Weights of a small transformer language model: learned residual scales.
Each number is 500 + 25 x the weight over its row's rms, rounded and kept within 0 to 999. Layers, rows and columns count from 0. Numbers have three digits each. The size before them is the row's rms in percent of the matrix's.

# layer 4 attention output (transposed), 128x160, rms 0.745, rows 121-127, columns 0-79
098:460472498497516462551512516486537499467475508531529531522500496517485476457494503477488503483486520480514475543518500491560493529483572496483535518483529548517504530524505538546495501486488482482523514509494490496514503459524505510509499526
102:468518486447468479514483492518501487491524487469504501470482499503488521554480470533473505473474490523549483514514528491490502468495511489526459493498539510513503467520443560478457469493532533522484486499466498527488507479519496480540523531
096:520553482479512444459533468518504464550461502518494514515493499492528536505532515514536506492514543515453504523495522511464509503496511497466469488484522460533502494529517480463489464520493493472500453544496516478461524511489518514469498494
100:501450476493495514501462484471500493492516438459484535489494495506551507473507529492515520505549513511501456533562452459496503531493504508515512523557515496512486506438494478523520488538501470463477521536505509486492519518482523521487494531
102:519472487509532499502526531492524567487526469494567503473471501459523499486504552499521507525501497538470541523517468493510530496477533485531498519492502504469512501510508454471460473450546463512488437491544475492539531490482512475449462490
099:479462447491489507519490490484526524494467532517498521535506486510502537484503528483485517510511524474489531535513540463498483533531541553522497519451493535509489441487508545512516493511534496502486500548525525504465467540504551492469534477
099:517474520501463488502504553501456473555469490485497515557506534513503519486496481496484476483489479520464477500486490497490478477506463475509532524476515561503509519490511491487492506509498478483476521490544505486542462485532492508530493481
# layer 4 attention value, 128x160, rms 0.238, rows 122-127, columns 0-79
103:529527491529483472462517499481532478529469456501459517515492448502480473494534519506485461507497532442466492493474456501536480505518547520475488510485507455509511483453561526471494493542492505459476510474490462472511489506478508519491488512
097:500474498514492523517494515505475513488515501443522480503564473482528532522453466485492517489500487502549504518476430496540483478431507508486464500480515515516530536467503511509516478509495479509528509508509484516529511512452505492499472478
096:482533478488454536516542510511512519476486459454472464516504494477489419512494510515536534534504506506517529475483518523519505455482465511511485502520510521475496522568505498485544468474476491513516480487533488502496474493511473482496496474
101:486538489535496475523461527529490498505484528508450470533478485529433493531512503493500489514527450479541461508513497451498505482494473512507500527482488533499478500472466505541508517510485520483496519510475535464519482488499517486575527452
097:494483498514526474515525511521523513514522512473518488557544514492532537506473491512498476526535513515516500468460482439504533471479495478513465488534499483477510499515498466485549488493524504493499521477518448529473497483487488476501507551
093:495493508479476521499478469519514488507545518511473498484497481469492464510522541498511537515484521526525507524472456476502482537498522478558479518512498508499489478491478496508567494522520534528495491538504504473461500551473536497496518496
# layer 4 MLP gate, 320x160, rms 0.258, rows 0-53, columns 0-79
105:463501506486507460543489527517510481500445485443481516494529456483492520468447507498493498487513434538496489485474458483525528519509484521480493519459488526523495473504546524441557455465458508471521508476476528483498541504512524510539515471
104:481488466537526493494502468466519480481464486563483522495536498496478475496481522519502502492516495435531458456501493481466489515487532520444478503530511467518478525511493487494513498506537527517485533466496476502533470465430484524458483510
104:470551462473542508516468495539518475470512524546506530476544490492485485469507478483495481511475524481513439533489492486484531501499556493511508488493492510485487457444459502467509518466522499534496526519543496461515479497494550519535515541
102:472515512444526470485512477488522503489514470486497535510486497527519549494511479517507546505448506487530488477516442510530501524510521469486482494523517465494468475489502525524502489463504473472551475498525482492504528533469528495489500487
095:506506519518505534500487514516534497493488488504472462493503478466500514483516479509493484504472507476481547467490505482519519517486473492510504504529519498493501500422518458502475456493492508540516483479495484486464479511558541551536513517
100:503517493536498490547479478511482518489452517480513491484576504514510509498508470489541503488520506454463505539526490538458519512503482465455518449518510478481517489509491532516508482475502485511525449488491499501502524483496521526486491524
100:509518475498496534501497509501484461515510505472481506520535474474537507443511467544500480450501478480455466505472523498487500518476474524541520488489495492511536499498532506473456487503449511465514476493523498543486517515502502518495475524
097:534532540534499470535450486463522464497488547468499520514505519504481494465502463519490522521503522472492474571501518515502466471533457469483469527523489540535468489486506508517463512508504468490501508507484460524536467507522455474501504509
107:468508483509514533516499492484510495516503496483468485486524464457501495542439526469496494500486519520532486515490505482478511516462514497493517483486439502462509484508498495493511461470511505479520536452484448493434503534523545460479507469
097:420495489508530504454486521496508458462521457448497514527531536509478535543494509539501530496480497511467436527497506493500536491490525501527501468511481487543475436496532474521490509485522495510492496507516458513446531520467467513502487520
103:520514513496492494508473511516480475467421497491511491536501495529463489467506451482534523491502487520513470536480533496473526466510548529481520454518515501532513502526475513496526528489524531504492512459565487511507534454486477506465518486
100:542494487472480513544495525521477444477504473524445497474527516471549533510493481492486500484483511511481497518476545530503501502509479517501510452522493490464470498450515495485500489514516490481534503511435541526483497524516518446522512491
100:527478520519523486517494504559507481498481463465521512474500510416516521541469526513471461497492496505481416519516514515507480478512506519492503498532504559532532521507513492524506509494514523517471513515497514552527487493509487519491491505
087:503523516498496528521496481519527521438513477501517517543486537519506517465487515480462482493471472499526510521544519564538510523534493508494513497550508488462490483510467500524489487534501492553444488509465496505488442483506489530507477484
095:516520494490546478499522506493516439488501517502517513513440473476493512475497475469467500499481481521494506476476537483506513499446537476447475450516464521507505511543480490488509503476496528489546502480497546475474500530532479461470547498
083:469496498505457523479457493533518499523475504469490526526502513520466507492515475502430483523501532507480469508500537506530517467456517518514506519496485519521468482452546477478520535479483517522501529496542460480509472478467504501521489488
104:555461458490489514534520486520526489522535555504484546501499501530514488549503508510489462551513492432492440507504474477535508497474527511504517457515517520494497508525478518502487496502483471508499514495475491496491516507517513540512506553
097:548461514514450521477483468526537497508448479496504455504517473488547552544478500522519498510561501478465508463510483506483485533492514516510529512464523512466508514495521474505470471478498506462540517459519533509501506528513483498486487531
105:474509515472526499477460453450508464483483516484467490508497509514486473506505508489470484475477501535505461474485463444570537512505489506456555492493537500517475481504481527493510516489483460541523523523521476507478504502504511538501463517
093:461511519525459451514563467543475489518488476487517532560480475477524490515488513453523556470487494546516515492527483519502486470475487494483520471481495524498462507483459501485470490493474510539493493452491465483480506474482511508494479468
105:500469482522466486536530515524519522527444452526511497524516513522460521502491490523506488476469499510466516482492512510439496524500501542512502451523531552508510504483463510477539484520550487541510501514510458483490523524521473535548498513
093:499507486456535448519501457510470518486507491500479480481503501516461518530507543520500472514510481542525478497518495475507500512517515528504573506487513505485511476516516493497488480472499511497497434467503474532520532520551506546481498516
105:491525502528513463476517494520531517488528463482493480530517461533506501514433535539516499481551554526487493480474532493485483498494483507490448469502472542470521519527508523465506474507456512511483440490518497476504488497514518491533480526
096:542480500507555486500493520515514453520508435497522478496526496486480496485502536543519510538474517490535503487489520547544509503510461550492490525495492515468455508517539503456544464516499496505529517497486476498460499479521471543462472506
099:537503524502506502493490513467520552509513466513514474496462466456467502503463513472515507501510505490483483540486535452517517517532487466491512495554493535501466478502451516491516534509500479486452490493458479534504498512480499481535471497
105:527519547457513506494495526462530475501533552506542519462531501498514549482480519490477476497503545504480511495504493463518522466500503492518523480513526464497480487472484510538541478489509465513490519516522503492506505506468520485494511540
094:520489510506468498493487532520520496517515477491516539486512524515521543495468516444484475517530485484504512491490491511500530505496495484527507508489485490539426482485489473468529483452466502495475463517501539524490521528450495537484549501
094:485497517496498500473470501435516484505499535521491465513495478468537448493569482501461471527508471522529526517485518451503491514455518489509523480487498511491514556516459486523460462508488481511511495489501535497425513496455523461478492464
095:482535525525504494484514472463502498475466450557519521537511474510511477514548489470514478530460489486495476514512438504483511532540508531483502519536484460479470528528475508498474579466556513529495520524536494479498480475467495483535520455
107:493483508536477514492476526524472517463507502489496490446510484544526484521493503458492482489506486523488530515491525499504493535528496466485528500481547461490496535501522547491452513480485495499539514517465524433499500491493515561541545480
102:491523507533461484494499470491528506490503487507518498494485464514508525465535463482526495521476539505478537492504473525481525507472502500520486453470470506515489461504522527455560484480545475487482500526536508491537483499482504497515480521
103:514453519467469483523492500516537448496495494540509522520503494506506480474498508487454502477510458431484474490529470489471470505507534526451477472499501506540515461478531504516509499509493500538510520501485465495508509526567534560498472508
101:521497525496504511523510531505502502521501472510481518499509510493486474450508492555560507459445544520529483516465519518495530489514490485532482515540515511499531556536451515528528526490523508500501476490509496533518527507482463473486509494
109:493516524476502485503536485497470513487453562507516531527510475568494542519502492468504495450541480477486535469425520530525474515484518515504469523482504468524539503459518512499493481512526528483482515457472498488475492512462551502505505494
100:499543507502527475530492522530495484502513479503493542485530495523509532480557514498529485534493491494483493498496488511506513483507457501518507485466534493431506505509482519466509505504466549469482508518477505540517509531499503577503508546
104:495493471513464492490509503475543492466482446407500471490516473489503449476453504476523539494530515511509527479512486477540531460481547512531500522509509497475499496482506496525518527481518517552503482508535484478478499492522536504509506521
091:547487489479479496521504477485493522508503504510507467545521489474508482519488490492472499512480503487475505513472495498456489503491474506544526503482524465537456425469515478513489487512516499502528505510479537495504518531534486500460542507
100:549524511532496548512475515477473433521491510464529533476525450510490492492519508490504521454504532524527538517511504473512488533431526502471501456466506510491504429523488490518491534510551502504501536460530473466481507501470518480479488514
105:471517472445501544478489472495420511525547485475516471496501533512525477507534516509524511450472483476536519503474510476542513485499513477516512496513512488540500481476501533519477541525529474484514482471527530487508491479535466509488477520
104:482490469502466465488496518489486512509517491486499584493487497530494547468507500499548500509496467459526519481518545516507535516494513501499499462510494531506498536508526501534516548476512484488532490525488488495515508488513513498493520518
095:511498502494522496484517498518537511518493481477500480531505482567496513503522496508558459480535521528498492509509504490453525512532493510513496518536482530486472488503502524476519508496510503494512456553494539462513519533509529518554557508
098:497482515489477504519487529494478526507510495534517503491498536494514519489490475508555491516462493570506523468509486469454510521461527507511475465509485459554503523464446514569463481519485490507517465471500500532493489474497506471486476492
101:515478475472535458508454511524482472556505492475502508479508499524520523454537504496457490523495471456490526493469540467492495483522514482477518485527481524488485512495504522506476461501541466520499502526494508480517514459481494515473514514
094:520520540476482533496531478485469459557521512539505499488524471490529516473460555488520517495492487510476508525509521449518501533526514514479548485529483477509473520517519512512515503492491502502463502521493532508517465551482466498488465480
098:489474509533504490530471528517498490501477517512491523519527458544514504493477510508498542493527527493536489482511524512474497514450495490462462504521524488483506459525477534507522531456512557486517478509506512477499485519518502532514506539
100:541507476478556544492529459487469453461487538483505528536511475496470468496520531515502510458512506516518529483483550466486500555499510495469510527478497503464493516480474519473500508533533464492495497463503524456491472493538478527506496529
103:515502461504517500490497491537496479471487517460490518538522490526512469487404507455490470511509514502481489484534474478526511494522500496473523545458479505493475491534516533510455515489468453537519462513500500454494471512491529513549481435
087:482542471473515527484501527529557504487510462488521510537493462530505478492486446494493479516490511483488463505479518477499477480527498521487497511510470509576460488491547456486486508467514520516498438470495476465500486486487487474476534485
105:478473511488521564577461488484487504506506497521437489503548459458481575494497528478508521479472500517496525480504512478537518506479505510486511497490471497535477474473523486475485495532509484507487498479504473510537464559490488514524475482
100:518508470482491526515514508540522492453482535504492527512484497500500480495491457500507516492509488460473492508486494460552532520518512487555450528459472509483487517458484513487490496521420520484468531467485500475536476504496488525518523467
100:550501477486493538480508481521529543473499486490524540489501494502485553517490459490492535489506479504469479497493489484475509537485480500533512520462483585498568491519520504477495553496512526492455478504524470538530460492474507517493461494
099:499512525501484528491462543501490462518518504489491532457487520513466445470479525522461502496473494527498514489502477485457530510510487514507469507457489453493467505529537507474440497479488514450488498478484436528480499461463488494521474508
104:523510503451521507518462489489520477522468524528481504529497475523511501549483515513501463509507508487521501469483525508491461516499488492489529495497524478523543484428507502444482491473503498541510516534501490482450463521480539510464487492
102:545505477542538465469505469522501480479479459513517499524491495529501493513482481477530506475463494566557484508531475501482505489513469494513492470470568511513525493520490509476522479512521493473498514474475527535471503486476514503546545528
# layer 4 MLP up, 320x160, rms 0.276, rows 0-52, columns 0-79
108:504526510484486532513476505517479548494478537550521496495507504480487505480501450451489561484503456525526490489477483515526512478523469566522480497523493495521482480496493522493522480500500515560502524441512488476486503479486485514502506474
094:467512481511514517501453503476505503482469472527487493540505467531499520570501482551533470555476480486524497440497495511512499512469494501500539509523477511508494486525500494503495498515520493464451484493497511571509486494473483484441573501
100:485507512495527532516487469511485499500487529488502487523505528517519534484459483486524530480499536477464501461545529488485515477478531528488492501474538517488508497492466478480503514482547540507493534490513495476489501487482535517474556480
103:501470500489470531497489509532521468528495531502531494460530548522505473524513528483511503530509535489470515532491551484470489524500499514499537479462496479491498553512500528530482513556507487496506530486510512476445515439536473543527533493
096:510515550491503520520477495523510492501526479476505481489526481484495515513478490515491500491512467500501513478518497509490460518444482509519502466501494494478481491528435478498480531508499543460523497527462519500498490486520514514467480541
096:465527477538500508524522484515502485515478537516476479503469526517498498516530483554489467469556523488532481486498481533450527498520501530487488515479501510521488491539476496565497503460486481449527514515524518451505520457489534546505504508
100:480512528481495553504507511501504530484518505500508510520550525536494515472477509472494464502548510508510498509509511472484525509507466550465516501474476471505460482483487513491515495491492510455480520495481503480528474522479516548489520464
099:520482511492480554517471524519492507494492497496511499523464483478493500468450521482464490479451491477498522527467523527454480499462519457485501529486530511472468521528486485470466516517520502507438517500480519540492520458533505495472541561
105:514433513497467470490495482520510482491547565515477500488499485520536478531492495496530500503515478538490490475480488521551548467488517468493467501464515536519518508493535501530501526512478486467492503518467485467528466525476491536541491481
097:502511459521515529464507504487539503503501494501507508520493465515519516479509466559492534514511464510522494506504506514468479569490478483494470503481444527505523512514511527454474476500470483478495468540491500526440440517566494492488510533
095:485533474456465518499514475509508519571540494529510472441502506459517516511540511474470539515508508483487554500504490504488500540468484500515485522522510464492501498481500499450494511496521463482493488477495494492518509485493501505495500516
101:480470527498482487485510522491490489501473500513463468528515525498523529474480512526554513462507513543455485539505516486525477465506499483533529509531476484541508505526466469460480519485521507486491496491497496448529505503481488509484516474
097:492517518477540466488489475476518503497507527497509545455503458523479532475479531520483512498474549482514494495509495459490469453498515490483525530535481500473457531467500515506435471534500493490505462512491484507491506463526481467506476513
093:488493432505517508510452485553512505488506538521505446480554529461502462503494529520483491498492509508448477495511496494463453508472472480494499501530468491509519483532488480535485499515450500527518542489466498509562520520537521501519473509
098:514485455533509467504499502488473491546506501506500478520504483498508485466507497452474520442526506503498532500490538544517518521460489505509520504507531449484462485473545521557492442481484511472528499503508494487543472515487512544468487465
087:504514465519523505525509516482485480532571489492540506493488496471522492533473456524512478488431467460511516541535472532497519510480524498487522535480487499522549482513505503532463474531466486506530461535476481502519479492481516478501507502
112:491487514533529518569483471523513508525447515480494522496533518508456485495499505504437478464454506487470491504494517535547490559503515519533474454514570536491494498476511498521528485523518485506527505527520493478505521517515498473499505490
102:526506475492530491549490517506470493531587524498536540495507506472487451500519509520482507491560532530526524502476532547500525470479512506509503510516529524485530517551512475512484492515530511500467471564502513492504479502468497501497521488
103:466494458505495469512484463481501500467495470497520498456523542498510488491494465511494553477491481541531477527462521525517512560495473463491492485510528471466485529532489510476463471462470495474549540553533489511476518496524489495471518522
095:508500472566459480493473454555454494453508508521568474490498500514518530537505514515509508521527497494503510484485493497496477476519505477502467566509493447486481442528458533487495473508490496489503485515475468484477489486477489487478536512
108:498491506552504440460533482507539500476478513500530499464514508473486489506466517473498516472533515469477526490507488496494498505472470541522480514552497529484497517500527495526475498486470502491506514516453521494469503477555487498515506495
089:503538523512497520481515510495464507501501533462452472480523508465515486479520527454502480508548514513452504486494532517541480489473495500525471471548486523504469519535503495476531482532499531503520502483507488509498484529481511499500504500
111:551495515474494480444498487485486464488540500543509441494520480477500528488519535525509503496523526525461503479467488522497459472539495517520453485506500550532500507495496469467511481508507484460506507510510503472487539463520516488530485454
100:489506551511453490540531527511493455510456500504517499498460520513466514531523541452546500483487515520505562493513479490483489486458548455471516523544501501500491541477471493489526515494482475514462509492524486534518530490498497460549491480
102:505470508525518511462486478519498500508501512541466488515480529498482462489502475483512510515496541531508481526424491507487471457514504502512492494463451507528473493506458462470491480522503473482534483509509483494532491468541445479499489488
097:496514524450490514490486521471508481533522535531544510492524508556492460519475466488457501547519509516463537499452508452487469437528520493500523511483538457508483506522486515481495482467503473519498546480483501487480481509495535472531518521
088:503550489490493539486562477481505536526501508479481423473507437511457472480524487547518479496489489469506479499501498516536494479522503497517492510525491500519510468530500484528498497468525505483500499488484505498585490470487479481498453509
095:488454523507528512488509551505523458508476452486520550527478533519491529526485520482491521497493472464512510503501510503510484492482506512461480540495488485473511499485506488476513496481527508503497497486535478476502497527473428530539470531
090:519473519516488493489504534475532487480511476499472520517501470529470482509490484527538449478495491486551474541477477506496534505493504507428541477531548456472515464478497494528511520443478519477484535504488505531514503482504515483469496496
108:489526536503513519481469517482500507489532510476509493545513486473499507481510472496482510522491472528488475475496514479493547511482541530509520517515482527507496494475497475529534496491489459516554480489522458486470505467498483526509473479
093:545493487450516484473508513473435465524492494472476494530539469484484475465520484518492489517464522532529524531505491479478526514478479501509534471498434515505550525496521593492507481497499478497493500524479504475479472475451501525512515483
096:514443544430485553555446504533501498475480505514512535488510486497562489483497484514469526477526499517471529483511514474473496502464509518510502495500509512514489513484498512502508527503469493503493493491481478511526489502499498457496529490
107:508502473537526485442504534494545511517498480485481519505497496525510485482441521528478475536493533533485522500494480517479503529527499527489505513487528518548507523532485530526508531508533508548514486516512466519491502456500486516511491528
109:503510484536490458493517486496480498467479529542527535530485527530547507535544496479490473488533501506527515485466484487516465480492529520512531485490523485475529490534514463472503494556573526485475532490490524474429525525476502490526528528
100:548541519519526478510511498502503531526491494442501514495505465534445504483476470443485495506482490518472526508503478525487502501523520478523530474460494503509519529542457473463530502498473575520495493476537481560499524497547482531530469468
112:534514478520534585486481490479509531489516536506496537522526528483526497470487482545496542480494498503486485518484517501493484492549460525534511495510482510510534514465514509495515466487527500431494502532489485476517466510468520487500507455
089:536475508463515508552504506497468516469494512486516489460515517477500471507482486496506530509456544490484498523548493480471485509485526544489515470493486492506505520484522450520452501561559553541536523516514519507518502517503506454487495508
104:520472465552463495499562501482497468543455470486478550519474466515518498509472441514523511509435517491494503504525491535528474539512531472488486463492508491525489505439520495510517466508507487476469541521506498534501461466506549497520449483
098:506537525482531527509488501521539472515539520508512523495504470520494532502525519517511468472499470538488505502501492465512526490566523506548518505490495479494498553505476519488459458526532501469536470493507467488503463511526464526498483482
106:471498475521457494501506511485463475479508507517506484481467539542494546479491528500524458493491521473488545515497578503506506508462479472497473497505526493534498499480510484530488506472509510471506437522505454499508551511515513518545483547
093:513495556471490505499465503531482501534506493494482513517516526453454496479472529442481507504532500526515507481528502480502465507469493438511485446470530514499488513509529490551495531513521492487499503494527495522470496505494534473501461555
102:484521505477513473517498493490485500476485492470545514453517517510521500505494505511495460499533512480483529523487496512511501470505524469559494497514503496451494471531481489482495486485510513486496507500495553443550449498471504465526498501
106:530505483513529480519511512532542481554544444520493528530479461475497513472529507470531484525514485504509489509489492478526478497512472494504499500509486507524483463480482455488492478556558453449462517485546526531518564475463514536492460519
096:478490455518485504545524520498525514535480478476500499489475507516492461502533462479501472464513527463514479497498471498518475473494472465524503496500519511500511472495531504470531503453489518482484488513549485526527504471475521489510507474
100:523482500516496494477491485498478536537489518507524533536524504520556533476507540496507498507488524508499485503448498507517474494509484491507512561480451469504525493498526486473534496504472511571473506484487437508542494457508532478494504538
107:490471490513489488526504477470487483469518506538484496493489478543519450490522540531505504503493496456506439503494558499507524491515555480478525520541542525495507465506501512475538539508548516499508459514474476484514483505528425532541472503
105:465489482530489497503505504522516504447466446505448511492500499512513504473481503470501459516475529541463494474541515509493519512500484508467480460524481522479458489566512490492500512493475484506441489486518495453526538460503530475514480481
092:504469489509472527535511473515443471494516495501528476527505523472452491522494500496481515475480463506466459519481515538552516509506502495496537462482499466453535523480474524509491490505505480542477464528501515481533507482515496558502500512
112:458544524498510532497518529458477590527507506488450471509491497471483520519495471514467498511491514486491494477492504495557472488475498504445511535518537506479502517514519493572509478518493480529486495467476479487520476486508519504493519528
098:480518482522476483527469499424493508517504505472513549521502537506502477465479500503497457517511523517494477500486502471538527492511487519511513492515510482437539530473506469488514502484462483488516499514478478536529489509472509505500492484
100:503466495499515503508510534489472477530485523481495454497471507464576476461505511515487504505481485490472538492495517542484512485504504508460484482526498437492471502494493481544470496535504513491529469519496516467484503487492519507511509490
098:512491505478484555491496490510488470503466495525497484457467521541479491549507525511511493500518439462502490500522482530529462469512501516461484534524517475468513499495459499456510525506505499557489499525543511481474484530497475458454519530
102:515467511443452499500468521472526512531492544469484489509495523475510496488485526519518496498486478520512520481509529555489478489505490481502490466531479503484542501519476504533451501505486479504498482510520499495529493542497511517470472546
# layer 4 MLP down (transposed), 320x160, rms 0.174, rows 0-52, columns 0-79
103:475505509553513497455516511472539507517490506506483503484478475507500483549511485557559516492459510533466524493476513461467493551522490472524500483498562474487507547470498549543512527522529519525470524484522459527535530523521472455531486509
098:495489479488540496458490474492504461489532483527463486529516522501530481497501457487512495523484504445474461464523499492499496481473510480482465491526516476480505500552504496467515498515501463511440478544490456484562475499471468547512549498
099:489539467482503509487490481494498498480532507504506521454545474526478515520498460513529516500460470521519486459539543482523476516518493530490475469494471579492505507494470493486488484534511522482524511461494522553554506473525550464515499531
100:530466502525513463491508468444516521532526500497521539485517515488532530493500497542457495551495515502479527512517522461474489443502456473498545498527491514530498500531474496558476549530521485552511525517516486476498464477512492515490527491
097:485510500469480545515501528523498498526537515525522530520456474499494529494514515497484468488457484537493519490506528508489526470548507536534505474472531477498452527503495529500478537452538505467486485448485505479443520463513470499517541525
097:509473507514491486472523501530551472527476494505511516503477526472514524501497487516483507520457474540520466500474477485479506466525537491534478475509451462507521530503518515514484520529510478502549519521500541504474545527493509447513468496
101:532442484533492465511504478478470556476509445513457530482522503480519504475484470518502500490516521493502546534478477469540503562529500477514477541507464489478488509510541485473499511486519509513466538507552524440477498495500490441500500490
095:514510488451501523508463511525465488496504471553516515543503499475482475510517534497494520500464523580486479491527546515491558493522490493483518546527526478504527513504501543539491478490503513487524504476473506537500484503492540528504547502
103:543479524483478482530486470478541501529510495553529517480467529498506479522494510470469517514512492531518457508511533489525511454459533488489492497489520483512442517494471458515486483521485503493479546492460501436490476520489545497516534470
100:508469491491492534502474497485522500490513480515538464479493503480539500491517494452523492485487514516498515491515477513494503499485504494513516515496516531491508485518480517514506462547461462428496500503566538495510520512515538513491503516
101:508453494496462517505511484502515506481531560508508491443523505498499496496512530482463517487499509458512551506515490523504489570504495470481479488520482467498426460499493485501543481487523471474539527483470486474482526537451529514508515485
100:461499522521473511497532487508484474534489477517472479492549493513540467481486496525505459483474493497526550536481472523492456531480529506526522487466468460547515502500506513514516520525534508498509557506502489530496495520484491489488447523
098:506500514523497461462494495546529532480485458494546497524543484517468498520547525491463480488517535503471509481486456513546515502487494476525474454500467579513517497496492458447503554464518510516479492516512507499492519504535490507475471521
092:482515491522551435508548506528483476501504529497519466529480476523463528488484494525525501502487495443547502499486483477494537463468525439500457505500489512487504492510502470534485469491481491523498528495532479565468517481474493519468528503
099:489516485512482504516509499479527508538486489497473510469458548542533525518490506487469515511511502462495490557516498485548500527464470539468541508525510500514498515512523527489555487527505537463486541513476506494512529522530523514500511497
099:471487510489461507471520453517488491518465509523503503487474510531439525499541542512497522466527512547453481487469537505494502487515498516493510447481499514466459512490522516474511525535509471548498541439535492459475483520463514491508458498
111:424482498490478533530501530476519469534474510465451492528476508484522552537491466481460494498512537505500534515462535504497506511477496484469501497496549497501490544498489564502468489475506515513479478526510526477517492495552518510506464491
099:509543470515517517553497482507482499539480480477516508447481491499501526499557463451501489503489493521531524561521490491494500506488527441491487520507455513477478522478485472502482511480488539447530498478459496526493481508482528477532497508
100:516480493510518498475530511477483513499525479492520507528486551516507532500477528489502494499489512510484530479481508529536533499524483505540500482534514528454537449506541514481533475462523542475523572506491519502506450481436496491481480480
095:512492516495459497484459470507519499518466481541490533496488535534505529490484533519477491481511511489528509506504520533477486457505529518499496496522474454473523544529490491465575504519509504496487465501467462494485481503491485486489492493
105:484486552513528508458482503507509504492468529562486465517457542542484548494496508495529461478466522494545528525494514536476517456516441482507521498505506496476543477529529496504510506475495490511479491525488502501479469505481484459533505524
089:459480468510527521470518489546488493506444514520497553527486520545482491504524454511509490502511507491477529467477470460480473504475510474437490461480520488515499527486491506502497506507512531517503539557480497503463506492475490479484517499
109:517518492527497496493511454491482404501513494510458479525471500506529486447483488507496481515495494472479491473523507538511487510525486503512515474483538583474494529514523480501512518495510466504476498546531501516527483470543494465495517529
099:463511529547510480517500489564482489524437491482513490483479502469500500543527479490447508470535491503505485496495477516512512501505466475497512546507516459525508469487464490554498522518495484474497452523483533501472509525468473501546519520
104:540455451505501501498477507496468505513485499508455465459539463512528480470505484466520531494522481492548539521466471503490467499486511536521486512497521522489499496505511427497508477469493460479470503497510474469516458507506479463474515498
103:502467456518473526487492500468508487498518477464484468506467476505474437496500484507506519492481471477481508524548471493446512454534528502512505554499479528523502477490530473473528502484511517481576474511504526520497493487528501455466467479
097:522514497474551508495486530543481504486526537491564476502523503502502522505493522521483455523484492520494502521499510442472468523488529529505556498491477468484467524509513519480501507499536495488467504477506471481498545536477516511528505496
096:527477484501515508519498512470492515469479534483495496511485537491471454501575547546521506484476527467497505538471500538516515527509480480449507511534489562464478503451495525526476524507506498433510531482476519465490475486478479492496509512
089:538510510525537561511511493522516514506534477499480466459514485544492487532471475515487483493498537502473447511479517532474502459491519494496524501533512525504541492516560493493461511512506508493514508527478494480544516537508539458505478493
108:507484549523492496543496480462522475511538534497540519493521538472485466523524491513495524521491505496484508528488518493499530498528463480511480466559543498505439475509539482491522494510528497516482509491529463467510524519468488489526510513
096:513527527518507510541500527558483513521470498546503492534514547522454540527525512485536473503480503568496507521479519470494504502479487512521490500529500517519524484556473439501480512487544491515456490528504510489512498484477500530510510519
096:485486490498513501554514485470474474495574494492450475447507462503475529475502464454504544483500526485513518500489491470473501512486485530519508491518517545491515498477488488475506492495533512518491509492457491488525483458497477498480499495
107:502515475467488506476513507484455468520526482509506472457523522504512519502525504521492495504461532532503505526523539561559537508480525514529516537516497527534490513523508502478505487491548491527479489504504509520478471500528485485524495483
108:471514495584538521528515507510508535531433512518453481467504478478494481536526471462491485455513523488537491452503486511515523509497507504514491490514552488506494531473493502522505490484518480520428526487491540505513489521521480489521520481
102:459533474541486538489538540531497461486448496539487516528521499487507449479501497487469530536475516448494500485493524462497477486478542471499559476507482488502492479508543489509502471512508488499487489506494543470481517473530511449509515472
105:500515541511513486538458536479520506466519474521477517536530514457500529537541516527534495459490469507508558541510538497510474517488475494488546459467501470483465480503499514498537477483495524502478476521484474469476500496491475565476492477
090:454473532479503497487498529501478510479507518464502483494540514470489470549497515508499470449475518493515513462518471519479482538466499449475469503514463441513481479503537489488513476524490518510496463524525455509471530482520488512531509504
106:518515493521501489506491491493536494511469523480530479462503490519509520523572540514526531488486476529529499483503504459442525516487515466486452475524527520504482531515512487516521494466500495504477508514513507509463481486455493443510509482
098:471516466481520545501491487502480497495525540495460456533468561475500476493503529470488459459475506544476473496552490483528512475533485477522463502500508489513485534532480461487473497490463475530512474537476504503498503498541497475494500502
107:476486509519528482493453488489476482569467506531485524466470510514493500554473508519486523486497481439489498471444492498524519521524474486532481458503464496490500474522539489481506507498523470507535485511508505513527497458544504507498501481
097:533511447510478501438493512485534492501482509503508511512521491473494505477502500495489500571491519514491518486478472468516554469496495477468510499511478507509544452474446483523474434532520527510518472497536516495510515491467489469525506491
101:462482483524500491493523537526520466507511470544497511476526503478479467484460486499481489478516513511490499487485526503535479488523459497481512493501477504476521480514501483550448432466518545506513504462508497572492529490531489453471491538
105:499559513482504492528493509528484483491469509468494507518500523461512547483542502506511490499560484510538510472512526493475476555521456454514520478461482522497506534503501496524510462519512478459466546523474503498520542475504515474497524515
094:525488462535527480512493519540494538512475497484499546500463552469504461503485546526524546536495464495523489485471526443475520465510509457493482507485514477500481508479485472484467509459499480487515506472551519479475532489511481501519542515
101:498521526518502513506482442487493527539496448489496472535518505490480492492516508519479536495521489530454477495480496475481494512529504473491548505517513454489514500476487533502485501448501491527542540466497518500503490502502495454428487523
110:493451508496500523506509500496475508481517491470487497551498523547515518482498516529528524473507504500489483491493521523566500473458519505518469539467485478496509481551478511513506528532480505481438435497508514460489533523492482497477522501
102:492507540500487514507469531517518471509464516465459465550470459541472519532527500485474495504485491536501484529543486507479526516534466470502470510508516505526490453503508462492499507550488480511542504496512528482535524487483520461508480493
097:498470458472515542516466468481487497484535492508498488478475508500531477496487519503508502458521480547478502503486517540479476479473509489509510475498490437464521477498468500489500499490536460539468545496515553484519509511470536503528514459
107:481504534471508503511508548535470476525439524557430508473524523495495508491487519532511511518520499495511499466525507496502463519499501561509534507462500544507501491492492512540499502536499529525485535466498528473532489484510577494512514522
095:497486494440469492499495463494490493499504495495525544470493487498498529527475518488483492554469514516479543497530518510488433509540521506525516449505525446508511532512549499507545479471499459495509491504529501526512498527474520500498544536
101:491539554449488531490499502500494504499494467473514545542494493528510523519488489486541468531481522564506504508479497513498547488503479490513508500499553450538503500490520501506492502520495556496486507511496491443481494527520507513563483500
096:547498487523531499484444507485506518502506481554524478504531518491486509478527474497519453506472513508500497501496510498494517466487516506455538499498481464529509484504455508493514500486544485518553514484481481500466451475501473501543468499
094:517509474452508472486447508507525475498499533519469473472506486499522506540473520475492515532511554496504524504518557506498472524496511542517522496512509497504515457489529566539440470535529473464502510518533514483488475541509504516469501530